Weights of a small GPT-style language model, trained from scratch on English Wikipedia: width 448.
Each number is 128 + 32 x the weight over its row's rms, rounded and kept within 0 to 255. Layers, rows and columns count from 0. Numbers have three digits each. The size before them is the row's rms in percent of the matrix's.

# layer 10 attention value, 448x448, rms 0.0694, rows 215-257, columns 0-63
131:146135057113122131114126128101116182151104097141112140130091101138126083138129182144110053151098091137112136075218132175116109111122121126168135114194174133158195106123139107089115109105122123
130:201126081158126158143143118099105137149126155084145143154165154146137178127157127155103131142097161182080130121136146169139111144141090108122136149098098211155119165125121112087117135135142135
131:166152108071120111137227123083122088168155140112182094123153147071214109116122122080156095155085123159109117122157075118111156160104074134110128113090133127058111120085171083099142137110152134
137:068131079123090101153192143126138123083165116174062107216099063116213157140188131108140089105097098096111155149120107138136110110080117121128116183137150128132142129165141119145176135186115179
136:043130119123091128123105128179145095176098133136059137148170120180145098173151193139095129192161147080130043154105121140152167114070170109175116121091105150149125108169118097111149115134104164
116:113129097161113173142086041118121080110170147140122069180154106171058127174108126142108123154189136094131091135085140178152105121139148128077092150102121083201137135149167119125192094125145140
131:169154066112155128142062125117140092201121148107086146157128151090086140139102168143159110118172184089069091055096144129122112124138194138146113140085111224144000177158132114133037108171091115
119:126140128098114148154078130186103080177108101153157158081104131096120112076134096119136163138075126149086097147170072146127174069141139109100069104102143138121103153140148128174134129151163146
115:128121144162162106157176064100107111100123178157091053169124114190171133155139100093137129150128083137109136108120189112177157162132102104119157150151181124097176153124132155194245136097071133
136:139133141151126079096144104170115109131082145099068136210123154168155113146148133118115127091130165186166116151111156091127127140139149133119118149157095078160123139103137122142126142186153117
130:097129181075110115134201140129110111093063127147157127174124110083112142122174108144144132185167208161073090162138112135097075128137124141114153121075151150118100155133147113091108136134180123
126:097103110114138136133137135190118128128127140103163104127091132096076152109120102176134105137084143099159104202153109158126120102120065134097128119107111111105123153113126104111109106175158118
137:132131237117104116150142151152144112096210091141119093167124124098140105189186123128162149139128111123196136112127152137136142138117104137149125104119126096135143122104144107109159136112096081
131:137127169158095128105142137110134098104099199108121162170117116119149149160156121123127051156070144095114072111132152139111136125087104141158150122120112090177111077232132140089105120089134130
130:142128125102181123126066189144154092171057171195162135141102176107160153161098139131133106078039102170168098078146125076146133114102073140134165141189140181197180099033145058157124166122147154
135:079121104165126085123122118154130159089196110121155082078058075114110165120127111173176134106071136123157140103151126100165129123158155132120152148098133103131142192138115111116199138127089122
127:142077103110146121112084123107126142100161127100106026113163075174148085151182112115154178154184162130130110141086138088177137163172110107140169130111092052185204114114136169131153106202114141
129:136148179136094120124160128179146133083115095143149138088073100070129101100102129117097100091143145101168162100156137152138124016106112126109142141167187099104112087121170159209139141118095089
124:167144201134154098137077116191146107156120118079136106156174118133176174068155101136093143154094181112139193102086118154144063113024180127137158122086139156134174113184133065098098114181117108
129:145164140117154099123162133098099155076109132158115091137106115172090091137130114114164058140153145098165169118136144123151156136073110148134146125157144086079108193137102209072087104095158149
132:103144091076116103104077171148103139131152135167168140171147171075112121154107093131121056117183109096125086179166120132139064118124097151090121137191181116167065118105153118168100122171165106
127:161127105114116122094092133121129144111152135087127134124130098094125175145113133135051122110139124099133123163117092149130133163124157147092115131126072082139134130145134085144123128112147112
131:183089081113108143126128088130125088110125124113159119109091118108188073088146102084116104156149145122131136156125193151097115152133143127169152144085135199141123148105149139041083098153130112
115:121143157152123148143113129096107085123118160075077111157084113165152126138167112151179179072065112102141171130103104123154137127225225099136175159129083066135194135102123111183176077141130141
131:093128145125090143146164167178170151143138081085112177156171127115090106116127092148114113115123130132136094140157058162119114117061115116090066104057122132164101103107137107181104126147159139
129:088105118183146176123053133207119101131158151131127152108176107199133084136118100143130115132119112099090128105095127162153103128056134098113124132174115114138090194101064178118158173145154135
121:165123147148152185112139112078144144144100137078158160152044163135152154171124106158112104098185107154109141117105110142126098062152131121141114129106088148181168122102140121127082161083160138
132:130104132143148174175145112130140166154105145171125066153060161101123092070103156120123119094190135131104117144182112094108062122108126134093104188136138047127075132115171081157083105109138135
132:096088149120158109110118116088138124141107103125086152129158149136199137141105079104072141080138061114127134222125177111126144163113111114115123137153200150089154131119128059154154173141147093
132:095127127111098127115176170079118119113140152137184094140147080204102107185111141143089077148046093119139067131175124108128078083093099122137153080124122102099143119091144132154105146137188154
129:210127134096121135075064130105139189132097102131110119156147099165137114167079101147150062178011156102153148150201059115170117119120131128136090147137085122162149154134122116127082159118133102
121:191117116165134191145078080162117132089134136126124095091111106150128084189168084125145157082158100089099146163089112146113119124147177129145143153119147107145126124128123182123168143081116105
121:142138073131114120113121137149116126162133079144121080064092137133065057098171150151189143135072142107138142143109111118112094104174143135131164114102101135107122118147152073135159075092099171
128:109113093115111140155122105130131157188149061134115125112121138135173146076051085078107136065152099159062086092143131154135102191113141141123104124105151179182102091121103127208073145054175120
133:143109153147139115116141123171126091097175117128117056073149069128190111162168110111155165153074178109114109166112135122133144166180169108148150159152115051075157144134152140155212068166109149
135:157152141083148105114133137106097100127097141187123143113089115127076096094150144167138162116127113115150180117150137080130182095160128147152113128114146139127105104215160142095240091183181141
124:149142109138148101128171118103126176101125156119133146095110112133097115112075118118149153136130146107122160085193126063150108156227093144115093170110135168158077122142118149176184140098105106
127:080120136129121052137125146137111157095168158147143102099042111117185091160171118093142127154128115177156068125120061123120087128230118140045144130175116103113128182107132222125135145220109116
104:144137139164165113122125126133109161137135132157128064136143078179100141206152142115112126093124145134103176081171183106138181143156150108159149125178143118070174096125146165079135163094086148
118:117107120141143071150140097157109106141158157129153085089159119181123131149110124090190200164187123087127119145083115084173184155161165129117192163101097052084149157139149126094189149149111123
126:051146102095139101110241102146174121122160094157101077125170105170099163088103128125104157049137114046079167171135097139151143058155133132073141159175118192107108126118134096097099146087106111
101:099159143124161074098191081101136092112189063116137132102159135096082108125162144129136121206101146100121115144083144133111130151152111126128139126143044168179093129144124139136181118127075173
102:116094138079159171144088145100132124063115107120109088095167182106186161117144160117126110154133132123103133127107109090096142108126137126158185132067133090140120134135113104125161207181123114
# layer 10 attention output (transposed), 448x448, rms 0.101, rows 215-257, columns 0-63
127:118137125154139161155124162145164103159143153112163123154106144107145106165096104126184180057104098133183112113142137091116149130106163042079172103157098112141084144137124134134079132045135167
135:093127144155122123187190189172056058152081073089088098097129165107129174103128136148173140135126156109161065141134127167117093167190089087127156136146125116141171057097110166086174157084160148
132:139093157155152129078083173136084138130107151094100124124134136087147125069157102116168102131163112092137095192173113118114147137147077129130064083163171137110153127172184150104157171121121176
134:166119137076148181158096112126141136131165129102159127111151124146097178064129113127092103112178103147080110127140174115153132131118158133152185203114151115138114095111148096117131147147144159
136:135168140108145079157177145123132111107110150129086086089114123185085131152122104160108174100091134102148101154104094190161051148194154118054141147114075140125076124141106198132160058095118131
121:131176160101068116108130093131166138159099122108069111087148085079100164143139155153150140162092151143098146140130107157124115106098190073101181143184164110101137086133176140116106164182110113
129:132174127102078103146169153182106082088119158169128116116188121134125087077175149127131110122113100171143162114123099180138091149186095111123105115118029127134117074162189144119158120095043097
121:183128159159104173125143173094086128115142174149119106127152132108187170131196099128173125114146111199086164030124166157159119174207114154133132119103144122139172178051101100095161148095090125
117:074096109084170125135121113100182112150093075140175099152181143130119070130130130111133195147124165132156142081139142139103122077029154101123087143152132149071145085130146125119123199139151135
130:127091170151200142051131136132125107098117155137094180119075122154130147175121122144047214119097139063122115120119120132158195086114168095139119133142079080189102153084157145135085178116152060
134:103084131152175152137137146137115063111159179113042112141108095133137114176172136107088095105116172129132109177132101154152091138148126095195108153146105125185118164162160183092144096117103119
124:124133099175108161116131107153118099099121124146099113137155169124136217117149105117108070095126109173100114124143155118116135100142174123109105134197155092059205114141109100115149134111160101
142:169111116169128109187136171116148140056138114060181115166114135068125121053090157126153136136120151153057156124147049179126125090139150151212085153157128114122169107156102110150105083197084129
130:077150163158172157188132167106126116125116076152164095086157160133119196123170143108181121172180151126150161225118121137116063136112125099172091126139099127122080207186070162138150095116164133
135:146163149195064135173102164105178135142105096089070140171169087152146127123118091175129181126159125183099177107186099153155119120161119094141139080186074114148134149110065174129144128155154130
135:163141131106195119145118128168174178078179115085077132184102121140190111127133090104168069134113146117137137131150158165208134155146122156129144150112060124132148139130108143170152097137095160
123:126127084134073097098136121137103167159121118062108133099081138147087117143136098140131115101101119143099092113106160102135134073053178164105103119121126144056086111129105192114121098131177102
127:135182092171123123166164093107116128158143194132128111186080158090116131096158105158149130204126139152121185053183136118173119136125088159141150133180134095142142109095096075131113079103130142
129:107112127152114089137160138176100167103120159163099142107127106184114148083073159107123098093145152137121127183166094149136089161163109100080133104175082124073115125121146097088154059141113110
126:129050148124156151145095090137181104136082180134129137079125122104115087137096140089124135118138088203104128148150135122097143094067151190130209146163120117133150098138147157097089143136132143
137:129164101128163144115138094133137098106094148091127113138150083119163141134135144125135106118118128176146123134109197151078157187169160150171153113076136099086126111215128184137136119168100123
126:092178164170162142131143159156151186171140138107164120126145125149149177181125097134044136093102113109150130064155091099154106086138145073131163220190116118116196179132153122091106084203069062
133:170065065148150100123128124126123113143170144120121139113133127083101085082166155140164153119083127179132095101168177131069119112102125165125130143099091159054128105168065129109179119170102077
115:075161135167171116095110122116134141117095050114107118150125109157120218153147169172075194173120096176136099080131134191074104105091132103117061089089095150177131145123152150154104150148104138
130:210113132187129142085140196157090087105145173109112144144125095108126142176094172095155151119099120066086121107132085155163127135168184066172184074144114150145103127087141092119134098111125145
126:061162090124074126150147168130119135180073113075135122109201085146140192171132135100109156086120127121159088114093084172028159078148133077094132117173107122133131097113099151122137146156105157
121:137109150161109105129106126146137090126159146139178132168147107102079149206107128161141104158086119054110090114127132213145091140166070090128110087128117122125019169116072126146174102147122096
134:108123157198105125121075132141131043155152142146069138136119125125088133160116200081150045190156121076127146155155165084118169130116122129087134133146127121157064134097139133169147136146102092
131:070103118097133149088086116130143099132107123090083153125180176103150138052047114099085235128128100073132149095119144133109129128121167124128091178140100127159152159081161084172116070136185150
133:121159146155138123116154169131135127143109153113157124109088165120107164144150077115098115061146181110137149140083121132127093136116190093110142124091170087138136135142107157137132095127171108
121:134167107164127112123149146195144134146084132137182147180109119103129220161097105071159098114112196161125146102135119192156176088163100096175127120121164081125123140164114146133157118067118116
124:084153152024053092147128114146135135189146153177093140110153135130161210108118143111189151199119080151139152154095167103141117091152113133119124177174111107082172130097102190114117137098083112
123:150107132143175098130074106175171105134145184092146139112109179102103182155116108094105071154154141157081136191123067135172118096100154155113093111127120114180100100109148177067108161114112133
131:155150107109102122131151037126088096103100125138119108099150142072161101062193191109174125122093083076134110123140106186165172149136097129101072089136124085116066128071127078188102151142140104
133:118121076142073080118145133110155177076077047107119128149019125094135099111133132110109156155165168199118160092105200105078144114097187135136107129081106141145116114136146102124097151129115125
136:097090151101180097078113147090156098129100168130141097179142132103159060167116165093162104085165143168108142175129181132203140144069129137072121145120133097089155122092108170126119140148125173
124:112097124032079141100117138102119120182141112105131123139056169115138047213103152098152074068124106090122161199094078093094108091092128083110087057042086142091132195135120141130099134166110143
124:098116148120221107100114057117131140146119067148119128114157107139122082161160108141139100144083137148117113163118167107103145089066135128126126186077123139159181107097178140152091177085163129
099:060157104097136106174133185126159157147159077105115144116126138092139143175110151124166151112119125091191137192096147130083182101088150073147149155115149108158100079120124090144123088141183089
117:157166142056155094085132165096124182142138074187078166108135154148117139125059165097131061153120122060109107190132077164083069086121138106117127027177091121127173125179125042086079195158150091
128:102159175129107136160120082098106105116120192129123097080196133193187129102134151091115066164164130165141181060153075136184128119199114183153173120159116132134100147076144072107182115136086097
104:129171155109134166125136169126187134159079076137108168129151158063166112067176138130075070124133126101149164108082135102139151108019101079101115115095120119183113140128115103158129108148121135
105:072121087128110162121124121105197120110067126119142093113153124132111149157153149135140146204142148092181166110071121108120120155010105142126156120114121124103133101098133127098105156137103109
# layer 10 attention query, 448x448, rms 0.0912, rows 256-319, columns 0-63
097:141107114074088075138148175119087157170089109127108168122121141064107113124095133145094088095109143116118090182102107128154117101105113138148124059120111158110102118156162113118053147128171060
081:146077095094119107114149173138050106152114096125116128138148203142141093133183109117146155141167188160211148106102115124121120146123162174101088101142102120113114087122175156111106186096106072
077:079111113133117093122168078148136129166124132145084123143083134107109090154125126126126117086093114078208143114087095159165132128156167155171158097114109192114106123157152106163120130129163086
089:116082096093123070134138181119092154137051129119109138140125155109113110094130099113104135144147154112151135160093117144092118075147109191154085054150100103122102105147144120077075175141091077
097:146162174176162155118137088125157079086139142136145082117155077185171155171153160105175160163126133156095165117162139133145143207148126095119127186121173082133152174122110115128200093117098185
112:065104178082099158141188112061120144146163172118109134066128145104096076141150107127128163157119165191165148171090153114107114133194105131178105140135177168083131093172097064144115130102151134
091:149074178092153163130149138134134138099127146093098127233109122157181119169203089186110076103174118144123130117115161166162124161141151140153079096116141116093135124178096124150144147157109170
086:053134095073107109119131123070114186135104136067122109119144188105088129122128115153069143117124099108149106136081169135105124069171142139150118081179151164132107090159124084152120179132104111
118:115083097075102101148128175145090168179101119128093179128126173087097111087112092161079101097123128104146095141099093129123110087149112179142127072134098166122086083137164117140058157133152058
078:155132098088065092130185137084066147140137106132098174100119133118120128115114086169070111091112127127130091179119110110134108121125056165198156038176117149138131111118120091120062125158137127
101:122132093186140086118066123116122085118130099107120093083125154138164137137136141081146134085116078088154173129160136121088116094106172107136174157107125116146100130133156125129087153107163097
185:157096071102126106158118164138097139140083083107120166082152226125123126102149164166113172128202136155133116161067132123083137062172135155131087086147081128139101126113125091100109176114105080
091:128137157128150133110122069126042126083100146166130120136104088165089118125162097133098182103121089140164122124160162122166123155154163127123198061086135138120150139140145111160147142160090185
089:126105178175154172156128155143087129090119135146094105157130134102119091139150093115157111161131113115151146145157085124099171154196180160107123110098125112103112153141156135124172123127078154
122:104076086156138124128104100189056139101146132046110101085134086094105133174180109138109081165112096144120166110171115156126196182131122107102183156098131145106131129143146115127196165117191098
096:089184013122132129146100133133218143144188101143171182097144174118074133112157149107180112184178159138199185089085111089128140166135137125147135166111107143110080064141123126117153125148120129
111:128127059176122158093104183185132110174153135152141214089127222065099048105093152144195134148055131116069150111096089135103129112094104046141111113110130114125150139125142097157134134081140089
094:184140162111142125189167159093128125072119114165134121101155107176176126112155139098168138166131113132111117081132173151100140137141136150161117124140162111139079139139232117153156118099142128
089:111117171144159183120146142135082165111124148144094116091097131122040113140111114161097136127098135152113117115164140064101166160105117114139067141159118124121147127112102139137125089090116137
156:099153039179176120095103144149138134139183090085129147099135157119099094132209130140134168098118117136106107174140099103141108135083135091093195127139085130142126125174098103121112117162092150
149:099110044098133063143099159166117176131089080129115126120174194141123105109172146152126172148157134187096119178069135138103160046159077150100121114140092144142142104136121103111127185081119106
092:138114105147135113130109098141088100140159114134118166102111123122076139101097140126211156063077161118158148137155121098108108132187166133149152143112080084087139152141130124131154113087114160
188:137161175165138157118136097156142121091167172158143112174101032143118137182098084087164107132060138127151131109176104119173123205107140109111170158119188112116146132126128163153177058149143186
088:081113143124144120143133117158114138143128127094139143121117142106083082125123109128117071079111142144061109190101104116100111109110104120105133123138156111116124131143066109162116123108225108
195:118134186134142136121164112080167108125137179143106120179100059095153109108118079092150100129069128098115156110165138120153095166139115097130161173098167111082133133097149148156123072157213148
110:112110087145112125180097182147090108141077100153132132101130172131123120119127159077121116136133130170141107145160158127047111082122116123160065087163108162141104192081119160113169115133099136
147:123131194180172121080098073084082125131153088114211156142157084111118129096114126124111181164168158157098123138135123052161073145164147138137182148135164092144130087187089139122043109174109127
154:097132164166139172106139149132155123126122105172133155062108141128068090154086096091209134143093136157078149164171116178084096073121078099121070128183110149110148152088113128189137088115199125
094:151132150122157162106178079143084181120102075158140163097082057127103143140119092128087120083067120126175115096123111129126144156050139173157143133084116176127168130135124122183105096129143174
091:099099168150105106146152141116115149159087183131154102153117093135140069075104112121061066153120139093138167122149124140128141137105144153151086094114169127150106091122158136120143118124123093
088:100124171110158146105117143156113148166140108124157120106144148111128208088137173129171149142127155193160118105107096117121123161173148163136111166168140109093086078084135091114151109148085102
110:109128101111076130184082139145127150127088125150107092084140191132177153120118150073121118121156104108173140100160096126064204136075114181152100163129158147140099148090144142116137127133104111
096:144120082151119136110107077103075090136137075125169155115148096105135090086186089081061149178112129134126097172111163172174137109115059166102144083107157162092173137140138178062143120155124146
093:131151096109096057117135050134101095163109127153114107181172121136203131141140181103119102129153131117056106145149134144134103119132136120171140060175107100205155122143119146158119083125150184
098:168141058143139120150157139034120108124061086090194116113103147107136067108123110144091064146095157096097145169132099151161172090130125128090130135087122150115151147118174139152078122148144109
098:164170037120106160127153193158150087110153144162167145130083159139156097101139138120108082141076115093154101108112143147146145130089068112126126103103125142141152145140177125159133152107171099
173:145148136156137183102129136177161086124176129129135149119111077089088134179107137094165123115081110120127096088212115133109172177042085078115109150123144195131118166137150169156169089138118143
095:157126142124151183134181128094184115090132147108151125098088100130074134119060144090162085154151159062095096132149117172115171106084096107138127089134115133134125150116094182160138080097171116
099:164155084096084136114159090137173174134147129142133131074109090188134187127116155149110163124152147105112167108124155145139157135134153095141200163156103071126163115113177119154152159079118101
090:129146083144077109189104134210155057121163079187099126122142184150123139162161166073152158100138092115121072140180188172113132143086102136127137127150160083105117148113133149115136192122107101
098:146110100163121174084107096171176169142155080107084105107099080144042117177140071169107114132138097148049134152184120139155131087089100107102149077155169126085147090176113153177179134093176155
131:194139084177150152092148141155165103106135102112161143091110157139174155134117132149184161128114135128115087157158111137093183124075124121155203174147128085084101125125165106145115138083104087
097:107118162123170139131173088136134126139144133151100105122118123118137142102085152139191129155081132081072112166126147157137103073168105125102135158115108161130108145068114185144114110102141136
089:162148069107129153128148144141149103101117084128159115107137121181207136184147094115112089138165174209150091105167155124112078174119065191117114141161138108152111159164141089189178103148079167
105:202136147176191118108138160132092153104133104089134101113118139118115156126082142146143108143108156130105077132133117135111174102092164160135135145148144119145033111129150123124127094104131098
091:129192122131121093134145115100149111127159138122104144140119077141170072143167098109129191167146147131099098123122143090153132094143133060150113116129110121090063084145082078159198109114165174
092:089129088108131137115129143131173143171117168156167134117115190084124124151049143122139032108164140159124180102162107126181110145053160124127172137158107130190122135161130137109098131132054103
211:152131155128157129117078137217174098134168132152138166131136069110098138131107104071159140133105145196137146120144121104112125141151052081151133108129078146149157130141129130131127075161110153
095:185156123071098101137128142092070127072129062183154116170152138146122117079186088085065091122109161141135144118090150100110112064180160126089160121133132119139190093133197184096162203119093131
091:112159102120160114097174123081140125153166145082149106116179138105147112176103165142106114123164191080127142123141153155114126149157150088131112114178113179156111130142094122171086108160121127
089:097084127122134151128089128112116105102124111161135084092091063135059139180128075135089145123111094133048131152124179131113094109086160134094088106180159169158215144118096154106168086137184193
179:102150144144112120072085141178148124123159050150175202087173137110096133117108153105144174158136145198081136153146110078102124116122061118174119159142128152142126133133116123162072136122109121
094:110136119149108141096089106181148143085201101144119113102159126122079139101166136093151151108188104129113143124213120148158143063136058110064171132112157177121129134072108159117156192156126093
181:110092075088094102152126155106100152144077091111121158093166214105166101077145164151075145144211127151137119124083135119103142077146144163153103111132108135126115131096120084099104207108132060
154:123094119079156099151109142189101190113094135150073072110117105184106159129142125121132134123137128152121148130090158170128162055149133132094151084119107114138190086134116122123189137103126109
173:145151137147165159142123097123137104103157194164135078147097036159110142161078090099126099122102123116210132096160128101131131194095134132132141134111160132149118153130128175121151051171096199
089:098145159106062139128161084153173157098127104137174131057083101166139112143130078103128090091125136113101158134147108145163114119108111149115183044123146138154162135102103163157166142140147130
173:113088146138073144148104141098123110168103143128111178106128184102116115117103159079110156173173114134151123109135151135109134087127099098172029064138126190132133167110103110095092157133120077
091:170119080170164077144149156137089106163103089108107113107145177102118118123062125116135108183087129139173128113118074111109134107152150080112083184147095089134109098120185127151113129051132102
108:114113183107147135156159163087159105093094166128151142134066074125099064167057099099096106109121168141131133108125108146144098136155136125131069089169106150186113143112089132141121040164184120
094:100211068107133098124163138092077154067093158122189113170125097153128135159113132172096080149108191084159130190093129145180072177109110109162144092151142087132117132174108092161164091161057161
101:112118113095153138082179158128159081126167166135074126135082117110110136145071132121142136164148107167108177114159094095099169113111124117165143141193112151128114118102128101163100096085215103
091:106123190147125185170166088140124215123120115132123155104098168180130137143193111134027074159156123153155125081143180182130104114141103130122156076140131125082138136161124080127151166157108132
095:161136170124076101110123099138084138137136144188125171097165164127127148165092136105108125145145068139159099068171137141144124100098140140147133106133129147128132182123137121100184183102107117
# layer 10 attention key, 448x448, rms 0.0789, rows 256-319, columns 0-63
080:144043118113122108162098154104131152159139159160088150128133114095124092104144145155085128092141145090147092131120100092168132089099160172182115120165087129121102121177164127159075166144143067
098:145044119085115110148119153109084144150137151130106142146158111116130116113136127139094110088136143082158101166099095129176132111152114178161152093100106128127109134164180107148083159175133063
073:155062128150080103171121168103113125146122173080086136151159080120148084136145138169085135104095154116173081162096086158160125084133105144169164131106131116120126147159181121160100151208138084
064:146140125128175149072130160158193072157150139089111117148082077099106083154143116093162136104096149132127144105194060130155122180161147080116186110110134134095160176120207166184127139130182138
067:139090128114125178093145149118115162166084142171113153096134138136127113109130148165115094171163121169182174124091127133146154137121158144149115139172130073090152114138138072105100133140107114
072:124055126079095089168120149095093145146123133127115141125129111092138134124130133140099130086165166106145080150086087118167137110166134160146154090133102105125096121160190108138082157175139067
080:147102115126104114123111157114098154166093107102099110130112133131118125151151180130123157124154184140152153146086094096102151140172071153150153126114096135122132137158146140141116103172099077
071:136137143192134108154134140134143061046197105107125088151105103093134136166133155093087192103105137109077075105151105158143083089139131062076129143103145187122103144063090183110130138073130093
057:152168125139074117136105118111125107109140162098126064131130150125232109129158180076145156101148162179097157182092115180160122100175131112162066143154171142125166127098122164112152112093124132
098:132212136164166169094130078140162113095134119137171105120112129157142136142124144112168119164129113165091168095168151144087109154096141085097109168142155130131132141100060160117169107086120191
094:149121081118112173139171146130146124179125160132119140147096094122207096156127115177111098123119129156173161077125158171127114102126143178173084108127122163118166116133208158127124145186117105
119:141170130100189171130141136164139156109104105109138142139102161075155139130145137068146126055111103107145079158183126150122128100100135119095133121151091183098116158185202120164119124120116130
095:132138141111080060176083166188131106136138089098137093098178140104064076132170145083157119184087083121092065133124087077111130144194110135109127103079125144134144146145178145160188184105126156
079:164085134157116113031156136130110109183118158144112077127106064091077127150173091099162154124146116148109087088113124140146088141146128072144137089148114129110172140110167125153096141115134135
108:163138159169226156168136135094094106087170104141131149165130118102082150128132158103077126168149139156107112052133106114147097078112171122143122123167124139146130124074150126104123140108123123
086:151086130053091143145149112115089212156102149129076135088135143154152179157085092159161134077099151084133147135157127134170138136106163185170155126104103113099120129092096135082153209180198084
100:188105144168066131111183059059160157087124203119125120159131076160181122153086130125149117137185154175123137127100129164148120135120160108192115107155166122122151106124050151098106130136144121
091:110117074096173079104116134134067128166058103137124092074089150113167159129153046117113138167082148135178136059138155062139121161114141164135134072123087104101167133113160098124125169120126213
094:208132199151178106121106094139128096142141112178104104132114133182218096095151191115149196133085104204101124130123148106147118029127160142152094152115142150086183187124159123171098121105057160
095:113080071083115111137148127076144220190084175115066048103140121121235121243142122154145110143120168153119132164109146123112124153144078182171139128132108125104123095137170153130175160109186071
089:127145115105139158131209134131125168144147176089076128124152094099211162179129139125108120097101168109123093208103139178143097154101087163115169144152085108126110105111145143121134128070197115
082:129103119129074115135115117094169185145117128068083133124127143190116072139204070148213160127084115105115115101110157110213125123127129148135203118110167186153148129125138153117183215106126144
104:151098090133084089148124089119121186166109105109133098137124128135121173148141111133161098085122132090040097138126139077146102118078159126101191165109128161149085075125077081141125127130156127
086:118143157144126180132122166122087096150180143124144128188117116100077111132135165108099107135121143135197136090132139107130120155152100157123109106113142152143130140136179129126177135124107096
113:097128146078072102079098134175143102184141144150101082120094134144095089091146120181098161080111059097084152141195177110116160128168171117148070115097135109127126193163172111145089084152116136
083:116090158078115161129140130187136115103153166158088106175166165138100097139141151157151158061118150141171109131137138110127155137175138164142138145110142109145098178074128123086165145148121101
113:131118127148152144170097173107134081101144069114141102086125119084161152170126135106081108187139127140096143066093102041148137145091132137109153098089101161141111076088144142073133127128137132
096:099148084165153115166092156165135045067115093175085098175090097116159106174156130070154143082112185173190045098149130147115108118122117074107080120134143120142227141101176185144144132130105108
084:107142123161110131149171165147167091175099148103147172102132107099145077118152086158090139154057119093103118163146125132168199185171122094096148127064066118125074151167152101182101140154101151
085:110128087105098127081149122114170142046123121141063119109123160072122201117074126091115133101111153153135134165140095168117082122141180078127148144136082095106120139107098154106120073168151144
085:085132149105108068127113127130159114063130132176101087134169128127144089111106133126132135155129153104126074175101205155137132097113127203135213181114119141101173115077120109151150117131151121
101:187156106105157187116165131117152118047116124089102178122139130088179126129098151105095106090093130148107132134125103177134143134174173100117205137159117169115069169142141105134096118118080174
091:121115139127146157093123146108156125183174226181110115107127117131160079118104166176093133146089098160106153157081105050173161099143152092159084184133118093138103072134067088132127124115160141
086:111108145137114191123067153136104114137103081061146167146194040136078126117136104133102099066137141126131122118163049106127099156147133132120102104099182139135109081149107092128121137108111152
084:129097174163121146074118139105187173140149162106083154104102088103181121151132091112115089071171107101117088157137112143135135114142164096126084098112165164140131135132102112086118107148189166
083:067133146124125070083162105116141169185177193162075100143155123136153139124080119142077145162124199158107159197066171173111170083120158075119104185137155068167124098146033080114114135164133105
109:106159106107114087123128162170163060123086115113114104128116114101199081093186145111161131088098084146133172175136140186110141117152125109106049072113118078172151161144150170184096087175091149
084:130139188145126081080102134098128079081159095086116133143065120121016145083148078110150148080103105117199190126163128146137162125135179084136081103119136072101165156054097127069112139104133170
098:135140167138110109114138116100090150196182135143118134178077134109104128071110113137111095149084057077134141152150145126143138085058203165130094150135127116071155087096145124099091107151106151
082:144098122102069180157130138119145102171156120130141149125180125160088102153154050138087139127083182125153121137093105147115142196148089152109157182144142155155109121174088089139162146133063130
099:109088141120149133159122135117064049159165104091176104140121100136146115091198137133149092109081076111134136081136103071082120135100138139131073109093129119135174102145176108075116140153114156
086:110122182130171105161142156139177111104079105133089133134109136123127099108172135080205113125125137131144073110145116132123127068106116094120077048145127108126154152108127165126108131181155134
089:076167120147205063108086143139122144055081093124139100149132111129170163139137103078150100139160146119132099128168183124116153124120193150124084120129137071040167149141129138127141126136222092
091:098106122136152111132147129177091083205175141197134094145144109145132114168155148124089155083114199117174101112103159069098106118092115127079101179105157121169168120125135141094120167132094106
087:117154106103140056150136135141160103161091076116201171135082120101120129122137097115129137131168084164160188085131094140122128155142144158115138090124082130143090117155154119162116105193089155
094:169110135165089121138067153139145179097131132100145123160104083183076136118176174098177135064079112102138126143139090117152124093125141125138120123103147103097115127154162141050114165107142090
082:097130167036109139116166121083146114141159137085140151159050131127161130092140146132155152151122049160163156155110154175078098153130151125127145192159171075127128110072160111132137144108161099
096:152156123139143100157157111094077107132125155111142121097144090161145117086120104140128110146140124125156132162105119176101137160082105153095072095125143084149153148134110159111057138080147125
083:174096103056194179160119134144101139162124154171133143102123156180120091131146136101129203143094107136124111136103163145087144102044079121135126125144124171107124128038128090117134120113126108
090:107145156123100102102102182166091125109125030108102129188125101132174157126112160113162093114161122143141189128159123099123101063095146109153131102127123126128114122075095125150146121119247099
097:130151087182115144150095076203085123105143098104108130154126138107136148146129121153107143060105145140094083117131135116127118108119142155102144154121131152164132075130119120138176130121052139
094:100152076064145132193130147153078083153085118092114081126108078077238175138125083096135103123114182142171123143119146135108147227085095193130093078133103114146162067132157168116154095122107109
080:130117165075169162169125154148091102103124138155114141097181121167112108080139075093075125180137166112169073167042131137128135111099083150104106128116074115137152134126154118158130147119119120
098:116084094115162139154156097095118199143098178183050130116073091133202112173105158119145122087128196105170147111144124156085088109076122132113118137148129139132175092096165179110143148148194069
102:166170101155035138091148089158175085144155126165116206128183118160137052064091115197080118142119105154181183140083131166126139109151125156140159146103125136123142170125163088163123098177047211
103:118155076086054120083136158215170117151111090115141155142109153097058134135187093131133137106073063105135146172144156133172128128116165130140152133108111112106131112145184077195149097200055191
081:156128106086124112149125133058136149127189133089075161107070154120134154149115096158108139124082116158129167123163068070118154074101152110152091158128137102191064120180149156107124163090158065
106:131097169102169108175134100082083192185120102107161116142109104126096164115125121098137141120168123122085103104152115034121136123039194119139083112082112137136136085128111105097090081126160096
089:124123186173173125119098170060125089109145124132146116164109140093124163060138140126123165085144099067096149097187153162128121055101178093113084133115144115084116144064075150065028092144209109
090:106136081169111100121105133182176138114122090130116122122129168099159113181136161108128134097126174140124114131094123047164128125133119125085181085077119166164143104136164123167181113169063132
085:088131219137131172157080146170149115113132123151068123085189113124102188103105138098138172131194139191103146169147085124152139115169050137100079098054146102128104093107045124119155148100157102
087:126123139156169098157079125109128161125104064138114104174106080118041143127200176141140133086116136114125117156158141143129101123061196132121116141096124118123160122120143095164125155142100139
083:150118132056074094149168182048150135154217133117198127134153129089094094181079138154139149193140098180156166166125081074115164119094101067139107167108096130097107151125153150056137138074140075
087:123114126115173147175133143066094113135085152152142138165121146111109173138128121057104193122163126152158111169112116098171140218136127120107121158191067073185105083088117151091137123118089108